{"n_layer": 13, "head_dim": 32, "vocab_size": 8192, "norm_eps": 1e-06, "attn_scale": 0.177, "bias": "all", "tie_embeddings": true, "init": "trunc", "init_std_o": 0.0, "init_std_down": 0.0, "final_lr_fraction": 0.1, "seq_len": 2048, "doc_mask": true, "dataset": "wikipedia_en"}
Each number is 200 + 40 x the weight over its row's rms, rounded and kept within 0 to 999. Layers, rows and columns count from 0. The size before them is the row's rms in percent of the matrix's.

# v: layer 3 attention value, 160x160, rms 0.226, rows 12-31, columns 0-159
# o: layer 3 attention output (transposed), 160x160, rms 0.216, rows 12-31, columns 0-159
# q: layer 3 attention query, 160x160, rms 0.19, rows 32-33, columns 0-159
# k: layer 3 attention key, 160x160, rms 0.166, rows 32, columns 0-159
v12,107,138,236,196,224,149,212,161,126,170,196,230,174,185,190,184,239,191,261,166,205,225,224,253,294,109,156,232,201,191,276,158,144,243,228,170,204,198,177,144,187,175,220,261,149,261,197,230,263,218,125,202,200,246,242,135,179,115,196,145,233,171,183,226,206,200,164,142,202,198,155,250,156,184,173,156,183,194,177,142,145,239,230,197,306,178,284,267,229,166,242,212,158,191,220,228,234,235,210,172,139,245,175,198,227,146,177,130,258,273,187,222,212,192,162,157,234,215,155,184,191,141,212,139,257,232,174,144,202,216,248,208,120,179,205,271,228,243,212,203,224,181,178,297,215,216,203,178,202,194,219,252,156,200,182,141,203,229,164,199,207
o12,107,184,172,270,251,192,222,251,168,124,181,173,156,193,208,212,131,141,207,194,191,180,261,194,143,280,206,243,174,258,188,245,284,214,211,201,180,165,225,195,180,200,226,235,193,130,225,197,213,287,273,168,123,199,193,181,222,235,144,164,265,192,173,161,198,212,245,247,313,176,265,204,233,157,254,171,175,181,231,215,292,148,211,227,167,231,191,166,218,203,151,170,194,228,210,205,179,147,196,227,257,186,232,192,183,240,212,191,154,179,201,197,209,163,272,240,186,272,277,256,159,180,272,216,214,270,208,211,121,234,232,255,184,190,219,202,192,203,178,226,186,183,138,107,145,215,216,245,185,234,203,145,189,130,189,298,230,212,220,171,188
v13,104,174,187,198,201,142,169,183,164,168,135,193,211,246,114,183,230,174,144,189,166,164,243,108,179,196,241,159,149,150,213,180,176,151,197,167,197,157,149,232,181,271,181,206,161,229,203,135,194,200,146,271,230,156,217,199,182,205,225,211,148,193,145,218,154,222,165,235,245,217,152,193,214,192,219,145,182,206,235,225,207,195,160,198,199,209,244,179,182,141,201,191,199,204,205,153,203,193,326,178,208,214,280,232,172,183,226,148,173,187,140,293,240,242,130,195,272,155,194,210,228,230,171,209,164,222,222,103,189,246,196,142,143,214,219,238,249,283,288,225,230,178,135,248,316,188,180,134,190,182,205,179,235,163,279,178,234,161,198,240,214
o13,103,184,171,161,207,206,220,178,208,175,253,123,160,217,242,185,181,192,209,221,172,227,305,236,211,230,238,261,205,186,128,216,204,215,205,180,193,196,340,211,151,183,165,190,187,201,186,224,293,158,213,222,224,141,196,175,142,166,135,163,157,188,245,232,182,225,203,134,168,242,272,266,164,154,244,222,218,129,147,137,226,214,223,214,240,204,143,133,242,193,191,216,189,196,225,239,212,180,151,204,163,176,209,182,171,143,131,187,231,223,202,152,217,139,227,183,225,172,265,149,134,255,255,248,222,198,250,131,251,162,191,239,190,247,219,285,205,207,163,212,182,261,294,140,179,159,268,230,197,180,145,219,233,159,177,236,235,189,212,163,171
v14,108,199,153,167,257,239,227,197,202,177,171,179,223,182,237,154,240,159,149,223,209,148,209,223,210,142,228,149,209,201,192,184,190,73,231,257,131,210,167,186,195,213,142,175,201,158,258,165,236,198,173,279,252,270,207,272,153,234,220,196,217,180,153,124,183,237,205,213,233,219,192,175,228,189,225,169,236,185,205,276,186,124,251,236,217,177,141,218,227,165,237,96,272,163,260,249,232,277,214,234,192,212,169,201,223,225,179,181,198,169,191,210,254,137,202,261,190,226,258,164,154,252,172,134,210,224,209,274,226,240,233,229,166,182,127,195,152,253,170,216,245,192,185,147,145,203,167,226,244,261,246,104,224,178,189,171,214,148,198,261,229
o14,100,194,224,206,162,244,190,220,197,204,177,182,208,229,206,264,216,252,160,185,201,104,220,207,239,165,131,250,167,208,210,126,209,318,212,160,211,193,285,186,232,226,126,170,241,114,235,228,123,233,137,171,207,143,164,181,169,212,154,167,174,211,207,267,235,163,208,197,245,241,239,147,186,178,186,114,117,124,168,173,192,218,245,175,132,175,215,177,192,148,202,241,167,223,247,160,156,185,132,158,221,230,219,193,235,198,191,175,172,56,167,148,207,206,151,188,261,199,155,152,181,200,206,235,219,163,210,195,200,223,190,203,140,238,200,229,161,205,169,177,231,191,271,206,277,167,175,181,189,153,193,245,228,191,196,194,145,208,120,229,154
v15,099,216,217,216,197,227,232,255,186,218,220,187,264,211,246,194,202,240,225,193,176,151,175,238,234,218,177,221,198,132,226,300,94,241,207,197,197,99,203,217,233,172,225,161,173,190,178,213,235,164,200,268,238,112,222,196,222,252,175,165,181,211,177,187,198,179,204,203,203,158,221,186,178,211,149,192,243,224,189,252,173,258,220,150,263,159,151,173,155,209,209,255,229,219,180,212,169,178,195,263,189,321,232,228,228,206,197,201,169,170,230,208,188,203,230,171,255,167,236,156,231,133,203,149,266,190,151,217,268,156,213,146,242,218,290,244,121,206,268,188,205,175,204,227,142,206,203,249,133,155,176,172,187,152,247,96,82,201,217,262,208
o15,098,241,278,235,229,224,173,204,191,225,208,141,190,117,220,109,143,165,133,202,188,254,166,168,220,156,203,202,240,154,195,214,257,234,212,319,180,233,206,233,237,153,118,273,230,270,246,217,210,190,224,211,228,198,229,234,132,202,202,177,214,191,175,243,179,156,201,269,173,251,210,252,176,175,202,168,167,203,245,201,225,144,207,188,194,231,183,199,250,192,198,233,159,159,225,213,258,107,242,191,239,203,212,212,271,204,191,163,200,201,261,234,199,206,207,233,150,237,178,170,172,157,141,165,142,208,266,176,248,193,154,176,195,207,272,176,161,173,150,221,248,220,158,177,203,97,150,207,182,158,253,156,189,251,166,271,188,157,213,94,144
v16,103,174,231,249,220,200,174,238,223,236,251,225,145,93,202,160,252,214,206,166,170,189,153,224,199,165,210,138,123,233,178,261,179,264,192,209,234,246,161,208,231,200,141,162,207,187,128,229,238,202,280,234,192,196,168,136,187,224,191,209,204,172,241,227,198,182,155,210,210,244,230,141,180,189,312,129,152,238,231,194,211,197,201,202,267,145,224,233,282,250,146,125,206,192,285,199,252,179,216,206,153,142,202,220,215,179,224,242,180,175,121,263,224,247,193,202,183,130,252,187,193,215,190,209,249,217,220,260,202,252,228,195,176,252,271,150,244,179,218,224,192,204,129,182,246,245,280,202,158,139,218,175,116,148,189,177,150,219,163,164,183
o16,103,195,232,188,146,197,275,274,157,194,198,197,197,214,228,162,212,195,257,225,153,259,201,251,193,206,222,224,195,169,101,214,213,167,212,179,162,185,251,177,175,165,233,185,170,209,204,106,144,217,170,212,203,204,233,226,191,168,204,220,243,250,167,177,186,230,245,175,179,200,147,270,131,317,256,255,230,173,210,156,220,134,166,144,155,139,160,162,176,176,197,259,233,246,172,186,158,230,250,207,179,236,170,163,241,189,146,292,285,252,251,228,189,209,166,169,198,254,131,138,180,243,239,219,171,176,199,150,191,124,169,190,112,207,115,246,152,187,192,203,175,185,269,197,204,195,191,154,166,269,253,186,212,164,238,221,158,160,241,247,190
v17,098,168,234,247,335,166,121,238,184,183,184,243,189,69,162,206,185,127,241,180,235,236,219,163,211,204,197,209,243,202,175,140,184,186,195,243,159,225,160,151,210,217,214,250,224,220,245,190,231,184,220,205,232,157,276,192,191,133,221,179,239,202,181,209,291,223,158,167,171,201,186,236,207,249,186,155,188,111,187,278,201,142,147,205,274,234,215,208,215,221,185,170,155,225,203,241,210,201,155,218,208,207,178,222,120,189,232,130,135,151,230,204,238,213,126,161,180,181,149,246,229,183,211,228,156,145,195,154,217,177,217,214,303,224,201,216,187,221,230,130,209,185,245,177,157,200,159,235,251,169,187,259,146,210,227,262,127,127,182,227,178
o17,104,236,145,185,148,173,213,173,205,224,212,94,188,274,276,227,162,201,169,268,178,216,249,210,207,246,165,259,161,202,219,241,187,204,251,194,188,176,286,206,174,179,266,203,167,269,182,218,164,243,244,176,169,245,81,234,241,245,143,101,164,148,198,190,177,115,191,248,180,241,213,237,212,165,189,205,254,192,223,220,199,247,159,235,180,205,206,178,258,171,214,215,131,214,195,183,208,172,199,232,166,163,205,207,234,244,145,110,161,235,214,206,218,199,261,273,221,235,241,219,205,169,170,157,188,208,171,217,213,210,219,234,147,182,204,165,276,178,236,218,277,200,203,220,235,251,162,141,164,221,236,236,197,240,305,155,138,273,208,164,181
v18,099,173,192,271,172,193,186,264,180,191,194,162,214,230,193,237,162,156,181,229,115,150,197,228,131,213,132,211,205,228,210,171,239,130,229,187,157,202,246,212,175,183,245,291,248,149,224,164,126,246,264,234,222,223,146,198,216,160,164,190,140,178,278,221,254,229,147,248,212,239,178,266,170,216,225,189,193,211,112,204,198,144,184,191,174,213,185,196,215,233,184,179,197,163,213,185,181,200,290,200,249,227,188,264,227,161,216,205,222,195,204,238,135,182,194,184,194,246,234,219,205,191,282,135,167,161,221,159,239,252,292,162,100,197,150,207,235,195,287,162,148,216,258,243,131,162,190,196,171,224,165,187,114,239,190,229,239,175,290,203,162
o18,108,155,180,236,228,226,191,116,239,203,202,213,171,206,220,188,162,243,160,257,128,251,154,149,246,217,147,206,165,284,137,232,177,220,153,269,172,276,213,246,233,191,182,198,187,177,247,275,214,160,200,147,181,253,250,205,203,182,199,185,242,195,238,210,213,237,218,219,155,178,180,199,197,191,260,196,221,154,257,204,235,213,254,161,177,224,260,217,106,123,178,166,195,230,193,207,256,312,190,136,236,198,196,204,174,270,183,202,171,211,170,123,181,182,241,167,169,118,194,181,194,241,205,173,266,304,132,181,215,163,199,244,222,232,167,285,177,214,116,165,161,183,163,161,220,244,199,166,150,234,174,252,232,225,167,141,189,234,251,224,205
v19,092,187,136,262,176,189,191,210,166,222,257,178,208,178,152,211,95,189,132,184,216,219,196,150,207,121,234,182,310,259,216,280,191,166,250,271,296,199,200,231,229,195,148,218,188,169,203,267,246,219,159,207,146,291,238,216,216,193,224,182,204,119,186,183,217,191,166,214,197,164,207,246,189,214,231,166,173,175,146,231,194,190,151,243,164,225,101,210,187,197,226,155,227,177,186,164,178,225,180,279,231,271,197,204,153,207,203,200,172,151,190,105,238,153,131,192,216,173,192,245,192,134,214,256,205,218,152,205,244,254,228,184,234,204,178,166,191,195,151,244,204,270,255,172,247,232,227,202,270,267,208,184,254,183,192,123,232,176,215,151,156
o19,092,215,211,195,297,226,228,191,232,177,173,230,255,255,140,291,213,198,139,249,139,147,204,228,167,243,214,204,187,199,224,176,209,246,252,168,178,177,234,114,265,249,213,196,189,209,204,224,168,178,145,172,251,203,132,171,167,173,243,227,191,181,130,203,183,248,145,208,218,314,207,155,193,226,208,166,259,193,185,202,189,197,150,177,236,181,212,231,127,162,218,222,166,249,192,167,185,193,236,246,169,220,214,217,141,162,214,182,230,227,245,157,155,220,226,219,195,195,166,214,202,172,186,157,109,187,210,138,241,174,220,248,87,199,222,257,243,125,170,85,224,214,209,267,124,243,204,196,225,236,196,207,115,250,252,172,226,267,210,206,236
v20,097,171,245,260,265,161,223,196,165,243,193,276,173,236,146,182,215,247,218,207,183,295,209,260,192,164,272,204,237,181,234,210,137,245,287,192,210,279,139,229,232,303,155,187,197,171,187,160,206,155,245,225,201,223,207,247,207,222,234,175,197,140,121,172,177,161,178,190,195,227,156,183,222,140,222,184,199,130,232,165,242,233,200,218,104,286,169,216,179,230,201,186,268,259,224,290,115,169,138,215,225,292,141,228,244,194,202,167,182,124,184,182,175,191,143,260,178,241,193,146,214,206,199,179,188,228,202,226,156,179,250,184,259,238,154,226,198,216,155,215,235,181,174,151,179,148,202,165,198,166,235,218,165,172,189,257,229,181,219,173,182
o20,102,262,203,203,237,194,213,172,204,239,130,158,151,181,131,268,259,158,181,132,162,193,161,195,200,184,167,273,226,243,230,204,171,208,157,166,146,162,224,224,262,244,226,259,253,223,165,213,205,230,183,244,198,212,233,210,216,167,210,210,202,190,248,202,238,197,245,174,250,170,203,224,197,250,195,221,159,246,178,262,184,195,265,186,287,190,194,185,262,187,228,230,231,213,231,179,316,141,179,159,188,113,288,134,156,233,218,188,247,145,287,234,227,198,285,226,281,164,172,149,240,220,191,194,217,132,219,197,175,170,267,161,129,137,125,183,221,151,239,216,239,211,257,263,232,220,226,167,176,166,181,212,177,154,263,209,228,212,204,191,172
v21,092,191,236,255,217,154,142,235,153,129,236,228,147,252,194,228,207,206,222,220,261,179,280,271,161,167,240,190,269,229,213,169,219,151,224,181,258,259,211,174,247,199,163,238,165,237,156,173,215,154,183,231,196,257,219,213,147,240,150,201,236,283,227,167,173,169,160,254,229,136,177,216,198,179,225,163,194,250,195,222,172,234,219,103,187,148,189,153,205,234,176,257,156,218,187,140,165,264,198,213,216,141,226,223,190,211,206,171,216,200,219,175,129,194,274,166,222,171,263,225,173,53,201,187,204,196,252,182,139,192,181,212,203,210,247,174,232,239,164,167,241,191,147,174,170,196,257,139,205,214,226,194,200,215,192,350,216,156,217,162,167
o21,089,164,179,166,182,184,276,169,173,220,145,220,200,213,269,217,198,161,123,173,199,156,150,108,183,191,230,119,164,298,193,239,211,169,197,147,265,240,175,195,212,207,176,295,201,176,213,222,222,265,134,176,188,226,275,196,218,238,264,163,226,190,219,241,108,214,184,158,192,219,180,173,200,201,182,161,219,163,220,269,214,144,212,191,192,192,220,160,162,254,259,181,195,181,274,188,272,203,199,141,205,270,256,158,229,142,122,253,179,215,133,167,206,241,160,229,203,223,189,234,233,228,238,207,190,191,170,279,199,180,319,156,167,186,264,236,224,201,130,193,227,198,230,150,165,160,235,175,189,202,142,204,257,186,173,172,207,228,267,213,213
v22,114,214,141,190,91,195,206,198,206,137,237,219,184,232,147,188,179,212,213,224,195,213,276,184,268,213,210,183,176,173,251,204,176,154,348,246,161,177,88,215,166,245,185,119,205,143,236,254,159,212,140,166,189,188,146,274,188,170,196,183,174,202,194,162,186,108,222,223,172,219,164,171,159,129,193,139,217,243,227,182,149,170,240,159,183,210,238,206,143,227,147,274,267,216,203,211,195,154,296,208,251,233,200,201,202,188,178,183,198,183,241,218,194,221,213,233,180,188,155,160,168,167,255,212,166,144,222,150,216,215,232,218,169,236,211,227,236,145,188,213,213,218,173,163,262,259,222,217,127,260,223,121,172,245,240,221,186,252,165,240,213
o22,101,188,245,172,283,193,209,220,188,248,130,187,171,99,213,215,243,248,129,209,220,218,133,244,200,163,234,224,170,183,176,250,215,210,178,82,226,185,277,156,235,209,197,278,236,189,153,192,162,130,218,172,208,219,185,201,163,185,234,289,237,255,220,218,259,257,201,193,229,292,239,143,285,253,190,236,201,174,164,182,236,194,224,208,198,211,160,226,265,199,170,177,221,205,233,207,236,282,129,178,167,249,190,224,157,275,122,230,172,214,206,195,258,157,188,224,216,194,253,195,236,176,284,173,228,236,237,119,184,203,191,181,196,248,158,147,162,247,184,158,213,241,240,222,124,187,219,210,205,151,178,247,195,170,192,182,210,123,186,202,196
v23,100,227,222,149,117,205,171,172,157,167,140,206,151,208,227,275,219,174,176,254,191,171,175,180,205,142,204,230,193,215,211,231,182,265,141,221,196,156,228,174,253,204,160,179,192,226,170,201,285,238,201,190,179,200,273,142,224,178,169,231,195,181,227,186,183,163,172,199,133,240,200,186,255,210,229,143,248,232,181,158,276,162,193,249,173,181,129,240,206,325,259,231,197,234,223,135,212,196,210,204,242,150,113,212,157,239,248,188,268,224,200,192,272,177,178,222,139,227,194,229,153,194,190,144,222,198,151,135,161,253,220,236,180,187,176,164,110,248,193,205,145,233,260,278,194,228,167,246,149,204,137,215,157,176,270,183,186,243,297,200,202
o23,099,195,169,229,195,153,212,238,191,184,178,251,227,199,189,190,206,170,249,162,168,196,195,205,179,211,158,133,241,222,138,236,120,160,270,255,214,180,149,214,158,258,225,106,228,134,243,208,133,166,167,197,241,167,198,203,141,140,215,253,271,165,213,190,317,195,224,213,216,147,229,257,212,112,174,215,234,220,211,186,281,132,177,215,247,270,271,177,101,224,209,209,202,215,229,178,188,226,227,229,218,219,147,251,150,171,243,236,216,250,121,227,230,186,237,170,166,232,198,217,208,143,206,203,153,232,238,258,207,206,150,234,232,204,226,264,256,185,226,177,235,211,170,154,224,132,181,159,163,220,279,183,271,247,192,239,190,238,250,234,208
v24,100,215,167,187,218,184,206,248,241,187,207,226,205,239,194,194,198,194,186,243,164,189,305,129,148,225,245,304,213,219,224,218,289,203,194,178,171,166,226,156,186,181,172,255,205,204,122,215,213,83,244,98,143,189,239,170,259,126,211,254,188,107,176,277,182,168,247,209,207,160,170,217,213,181,105,175,185,204,127,237,258,202,225,201,174,167,144,219,228,190,126,170,249,192,219,236,194,199,197,223,241,224,202,315,180,199,204,188,177,215,249,212,191,200,190,207,200,209,153,170,179,251,164,204,204,218,149,200,184,184,225,229,156,218,213,192,132,210,214,269,229,179,206,157,211,239,234,215,195,209,145,243,290,183,227,241,179,160,96,184,144
o24,102,223,189,167,236,190,200,169,163,308,160,199,213,155,150,177,221,278,152,166,147,138,192,285,244,198,206,188,226,272,160,195,169,137,183,228,223,200,188,208,186,184,247,196,152,168,191,183,148,216,194,285,176,265,193,195,173,233,205,171,244,142,192,150,296,195,154,128,206,161,244,179,294,188,228,121,200,192,284,213,219,225,215,187,266,266,220,206,231,203,240,167,130,191,157,200,231,117,185,166,81,276,269,222,205,249,251,150,189,170,189,153,230,209,203,171,272,177,208,199,192,250,244,182,185,181,226,194,184,249,144,199,206,166,160,197,221,218,221,177,172,199,161,195,227,249,168,190,250,161,241,185,152,234,241,190,242,216,257,170,164
v25,095,194,263,221,207,153,238,227,223,186,190,217,268,196,185,195,184,244,184,166,194,295,289,165,132,231,233,246,165,177,193,193,246,242,222,235,166,182,177,91,150,133,232,240,173,212,221,244,255,171,259,267,209,193,194,229,216,302,204,258,217,194,176,256,178,189,191,183,163,236,146,198,237,199,199,156,228,292,184,176,218,158,108,174,201,154,222,189,195,222,276,200,212,214,214,243,222,233,129,188,159,197,208,183,209,291,224,137,158,140,167,148,228,184,160,142,212,198,239,145,170,213,184,247,196,264,139,197,202,175,232,155,262,166,168,249,173,207,142,222,190,219,197,152,161,161,217,220,198,276,189,194,284,171,180,175,162,146,244,129,224
o25,099,217,192,214,239,182,150,200,208,219,194,191,223,169,160,182,220,232,315,212,153,115,225,177,247,145,172,175,210,238,191,215,165,229,218,169,271,272,232,236,161,210,213,209,237,211,186,174,187,168,206,167,244,151,138,128,172,194,157,179,230,247,204,214,183,175,83,206,193,205,202,231,157,186,115,207,123,181,266,237,241,145,221,216,215,243,238,227,194,175,198,140,203,217,161,165,219,178,225,273,216,202,288,190,190,234,264,192,203,223,228,209,177,324,233,147,182,224,174,234,208,164,214,153,150,104,134,229,174,203,191,197,217,179,190,203,248,132,282,226,241,141,234,211,236,241,217,189,134,139,152,217,217,249,177,212,212,282,263,232,171
v26,101,160,260,182,199,167,166,233,253,165,231,223,210,114,209,213,251,135,100,211,250,212,230,234,198,220,220,219,167,192,247,226,185,176,249,245,151,206,176,115,191,205,184,180,140,171,221,216,276,250,271,275,201,193,196,228,169,177,238,153,250,191,271,100,215,142,202,149,150,275,222,177,186,142,101,199,214,204,251,188,160,236,155,245,172,184,203,180,202,194,182,224,245,166,205,209,172,218,123,222,153,171,152,168,267,159,216,253,209,241,203,220,173,171,253,245,245,141,157,72,191,196,236,165,232,200,232,215,233,237,227,201,178,191,216,177,195,138,175,168,182,204,210,137,263,217,264,209,266,179,159,190,176,216,212,226,193,205,156,136,163
o26,102,177,266,223,268,125,241,209,223,173,169,245,189,177,124,228,183,165,184,279,210,228,171,160,192,230,193,195,229,242,218,193,272,292,159,189,257,211,227,270,207,228,205,143,259,152,200,166,147,206,210,213,146,143,175,256,226,229,187,287,144,230,188,241,179,204,173,216,283,117,214,188,184,254,268,241,215,171,181,167,166,163,207,151,215,212,186,63,249,193,169,255,234,206,217,194,250,194,161,164,179,224,266,237,151,194,226,192,201,184,259,207,151,250,192,125,177,217,149,216,133,184,165,152,188,208,204,206,169,151,260,229,225,145,182,176,162,258,255,256,223,145,262,194,223,198,157,214,163,258,162,208,192,171,209,166,194,199,261,220,174
v27,105,124,244,252,262,178,196,250,274,200,181,251,257,234,212,190,201,196,189,179,171,203,166,142,224,237,126,183,205,167,141,227,251,238,264,262,250,169,164,221,150,218,113,184,168,214,226,220,177,213,183,259,223,223,210,179,239,249,224,259,171,167,176,170,147,140,179,155,182,161,225,215,210,181,210,216,168,301,170,244,198,217,179,245,200,259,170,228,184,152,207,265,194,245,204,165,105,147,217,140,177,189,136,148,197,137,163,135,180,296,173,198,278,188,200,172,188,240,206,215,122,183,225,222,187,160,173,160,224,190,206,227,168,209,208,207,225,258,224,131,192,245,179,216,232,240,238,122,222,223,225,162,244,145,234,97,209,176,156,248,168
o27,112,196,224,222,184,178,142,151,162,263,136,225,231,160,221,246,155,158,181,192,134,212,177,184,117,167,243,163,216,186,192,149,207,185,154,176,164,184,262,124,244,193,216,284,202,175,180,111,282,191,163,125,157,147,187,156,138,160,141,220,206,208,220,234,208,255,222,212,269,221,130,180,217,216,185,210,324,128,173,187,176,215,198,139,259,138,209,215,201,157,190,223,212,185,251,201,182,160,198,258,253,186,161,250,216,154,181,195,206,169,172,190,267,212,296,178,265,181,174,182,209,177,221,200,251,166,254,182,187,206,154,228,175,179,253,240,220,242,175,235,237,170,185,196,211,184,277,174,212,239,201,277,123,257,191,231,274,225,180,219,196
v28,109,177,162,196,202,235,130,223,132,153,166,191,228,200,244,193,195,305,116,238,166,210,130,152,183,263,232,132,297,175,167,193,199,227,271,170,199,224,228,173,235,168,200,208,165,187,147,195,191,192,215,267,222,140,211,255,236,129,153,211,202,209,182,235,170,182,202,216,210,191,215,236,150,197,218,178,145,227,254,199,174,132,215,263,218,254,192,198,235,158,140,143,214,296,129,216,242,130,192,228,122,171,197,239,224,196,255,295,211,190,234,235,150,231,165,215,164,260,195,189,190,157,200,204,216,264,219,199,224,202,193,271,199,235,172,264,156,174,233,184,259,188,218,211,240,218,134,167,237,196,213,254,251,237,152,209,163,189,134,178,282
o28,117,204,262,222,192,174,182,217,168,252,133,189,90,226,238,219,167,183,240,219,167,218,211,263,176,188,228,248,152,245,292,220,263,172,278,267,163,191,211,275,184,253,155,225,216,201,219,247,226,204,196,253,191,211,194,192,212,206,195,251,169,188,192,181,278,234,125,259,272,238,188,204,174,214,203,191,245,182,159,162,225,276,196,145,149,216,145,171,129,166,292,211,164,140,174,269,216,201,133,232,257,201,178,184,133,215,235,206,170,217,152,226,152,184,234,194,281,210,185,243,126,264,162,248,256,146,163,210,161,221,184,190,232,157,148,152,231,205,192,231,165,243,181,271,151,221,216,205,193,194,242,227,169,246,149,191,272,184,213,182,197
v29,109,245,210,230,127,188,143,184,189,145,162,189,252,235,193,180,230,146,196,210,217,182,214,189,186,231,229,195,165,227,200,219,250,220,169,244,230,173,174,198,187,153,157,214,192,270,256,187,107,204,232,208,186,214,205,214,143,178,180,202,174,155,206,248,179,182,270,176,165,219,281,297,166,232,218,158,190,220,242,172,212,239,218,232,164,245,248,195,188,154,272,189,220,213,168,212,248,181,140,199,169,322,165,120,172,229,157,133,147,159,228,107,92,146,276,175,316,172,200,176,184,183,206,184,191,189,238,249,185,247,212,152,177,155,210,229,271,227,205,235,175,201,193,301,196,234,228,146,182,228,152,163,156,169,184,168,220,223,204,236,160
o29,109,220,202,161,270,182,71,211,216,228,189,210,237,204,169,232,185,163,193,240,196,211,202,168,174,125,264,159,243,201,197,162,197,240,163,201,237,134,197,200,214,195,189,187,248,153,176,207,265,235,214,184,197,239,124,218,237,171,181,168,225,232,178,216,171,236,182,216,189,200,204,171,169,209,159,238,197,209,166,255,251,173,229,194,150,128,152,154,266,140,135,147,201,185,214,198,204,192,247,273,184,197,195,249,147,203,197,165,242,139,173,208,140,256,173,148,42,249,196,208,218,187,206,246,179,278,202,173,129,232,125,201,200,231,183,283,163,153,210,172,166,178,155,165,150,254,255,246,142,196,187,180,238,185,288,143,238,158,163,203,162
v30,098,201,116,220,232,209,186,199,222,212,155,268,175,215,199,154,203,218,162,194,216,238,223,272,274,196,243,199,200,242,195,193,209,228,308,172,132,161,192,159,208,242,176,211,159,174,147,164,186,152,213,155,176,167,195,262,203,253,162,189,204,173,157,222,160,159,230,198,162,197,216,156,248,204,266,228,273,190,185,247,262,238,148,231,185,122,194,190,132,49,164,277,154,200,146,264,158,265,224,139,200,208,190,188,242,210,158,208,189,237,211,276,254,287,187,176,235,178,234,200,160,171,233,163,174,204,141,185,208,203,245,169,231,226,226,229,215,223,170,170,207,147,219,114,223,156,219,230,245,209,194,176,214,199,212,164,180,216,245,173,312
o30,099,180,231,193,208,180,139,192,229,190,209,125,186,170,253,156,256,194,170,159,207,140,145,188,202,202,163,231,172,162,255,260,202,228,180,161,210,205,205,268,199,198,139,237,225,187,209,149,112,276,268,184,181,208,219,247,163,187,249,241,157,250,196,294,162,227,233,162,286,196,170,205,259,204,123,265,201,216,145,177,160,246,212,167,266,265,256,153,251,233,210,227,170,177,212,165,208,214,143,225,202,227,278,185,205,179,200,152,199,181,160,196,188,216,192,196,223,240,259,107,196,175,159,224,193,145,206,194,166,127,172,145,219,206,211,180,170,150,159,197,225,177,206,253,193,188,205,166,211,218,332,214,98,185,117,220,211,273,186,199,173
v31,101,133,194,223,233,338,225,179,156,261,220,181,193,250,204,211,204,163,146,190,207,176,215,163,200,180,202,183,253,225,256,178,158,193,225,204,173,127,246,157,225,211,177,166,134,213,265,202,204,251,237,144,205,198,186,193,175,198,211,132,206,190,175,177,191,204,177,192,249,222,205,223,189,159,222,180,186,217,228,182,200,244,128,259,142,121,225,169,242,232,171,224,178,189,124,239,235,233,191,105,134,201,157,290,197,159,144,231,189,189,177,265,156,294,219,204,215,205,233,160,218,155,186,244,274,141,195,220,188,198,232,193,238,216,210,173,174,172,154,249,213,245,157,192,221,197,201,168,192,287,186,130,349,186,193,137,223,129,199,212,241
o31,103,189,219,195,224,171,208,204,117,142,190,295,232,228,196,234,218,175,199,210,200,224,216,174,80,177,158,266,85,159,223,188,308,193,167,272,185,233,230,220,185,184,202,267,244,158,124,186,166,199,247,235,185,154,223,110,252,215,188,193,156,228,107,212,173,215,160,179,195,178,222,138,191,167,201,250,208,217,208,174,153,181,233,84,241,290,186,211,208,200,169,275,177,148,205,204,230,270,192,205,168,235,242,226,169,219,204,151,251,179,182,157,189,133,162,240,174,176,186,273,242,215,202,223,188,225,229,235,188,191,201,201,226,137,211,249,180,181,190,144,217,148,217,293,171,163,187,178,235,230,193,160,176,147,174,240,220,232,230,189,204
q32,090,257,144,203,244,176,150,114,219,245,265,157,241,241,187,195,189,170,187,255,172,184,224,296,247,258,255,222,203,227,168,223,222,147,160,231,187,227,269,183,147,146,249,204,220,151,200,142,173,222,242,155,232,241,64,250,189,232,234,198,194,242,143,197,156,169,175,201,184,199,207,217,265,171,160,222,197,222,211,220,231,208,201,198,253,178,116,275,276,283,187,249,191,213,223,109,204,192,221,167,155,171,160,218,202,192,223,239,180,180,197,230,266,159,213,207,275,214,149,212,243,190,293,185,192,282,226,206,174,215,179,205,226,173,197,258,179,146,198,159,199,203,156,154,206,240,179,174,154,184,127,119,189,221,184,248,216,178,145,189,181
k32,099,204,219,238,212,156,158,246,200,153,245,198,154,159,213,234,214,182,196,173,169,175,144,161,216,231,267,220,205,223,252,230,124,218,217,171,212,227,145,195,142,259,215,163,218,179,183,151,271,146,228,238,200,181,214,159,211,235,189,156,212,192,224,234,186,199,214,257,222,154,215,141,206,218,156,153,173,155,167,194,123,245,237,175,144,146,201,247,188,165,182,150,161,201,166,233,211,165,207,188,164,114,198,234,116,240,194,116,254,218,244,204,139,163,279,167,173,193,131,235,211,147,187,221,268,220,204,222,190,224,179,175,167,305,146,159,293,303,221,275,195,170,211,229,214,214,215,212,211,264,149,242,142,244,217,176,212,194,227,247,301
q33,100,198,246,188,184,287,224,179,196,171,153,195,203,203,226,203,127,149,122,224,240,254,125,222,212,192,210,228,237,215,167,152,181,214,148,238,273,205,179,226,268,218,203,141,176,230,194,282,255,234,243,239,154,172,227,202,165,215,197,168,172,209,221,200,267,226,178,215,245,238,240,159,254,144,216,223,188,179,225,263,192,129,176,193,199,255,281,170,220,235,243,221,293,200,211,222,133,193,236,126,218,293,204,180,231,249,187,179,178,151,147,160,139,226,140,167,170,222,210,201,221,203,224,211,164,192,200,147,162,192,142,211,158,180,185,225,149,132,174,180,154,160,243,137,156,273,173,235,140,244,177,240,189,189,235,108,301,202,181,215,153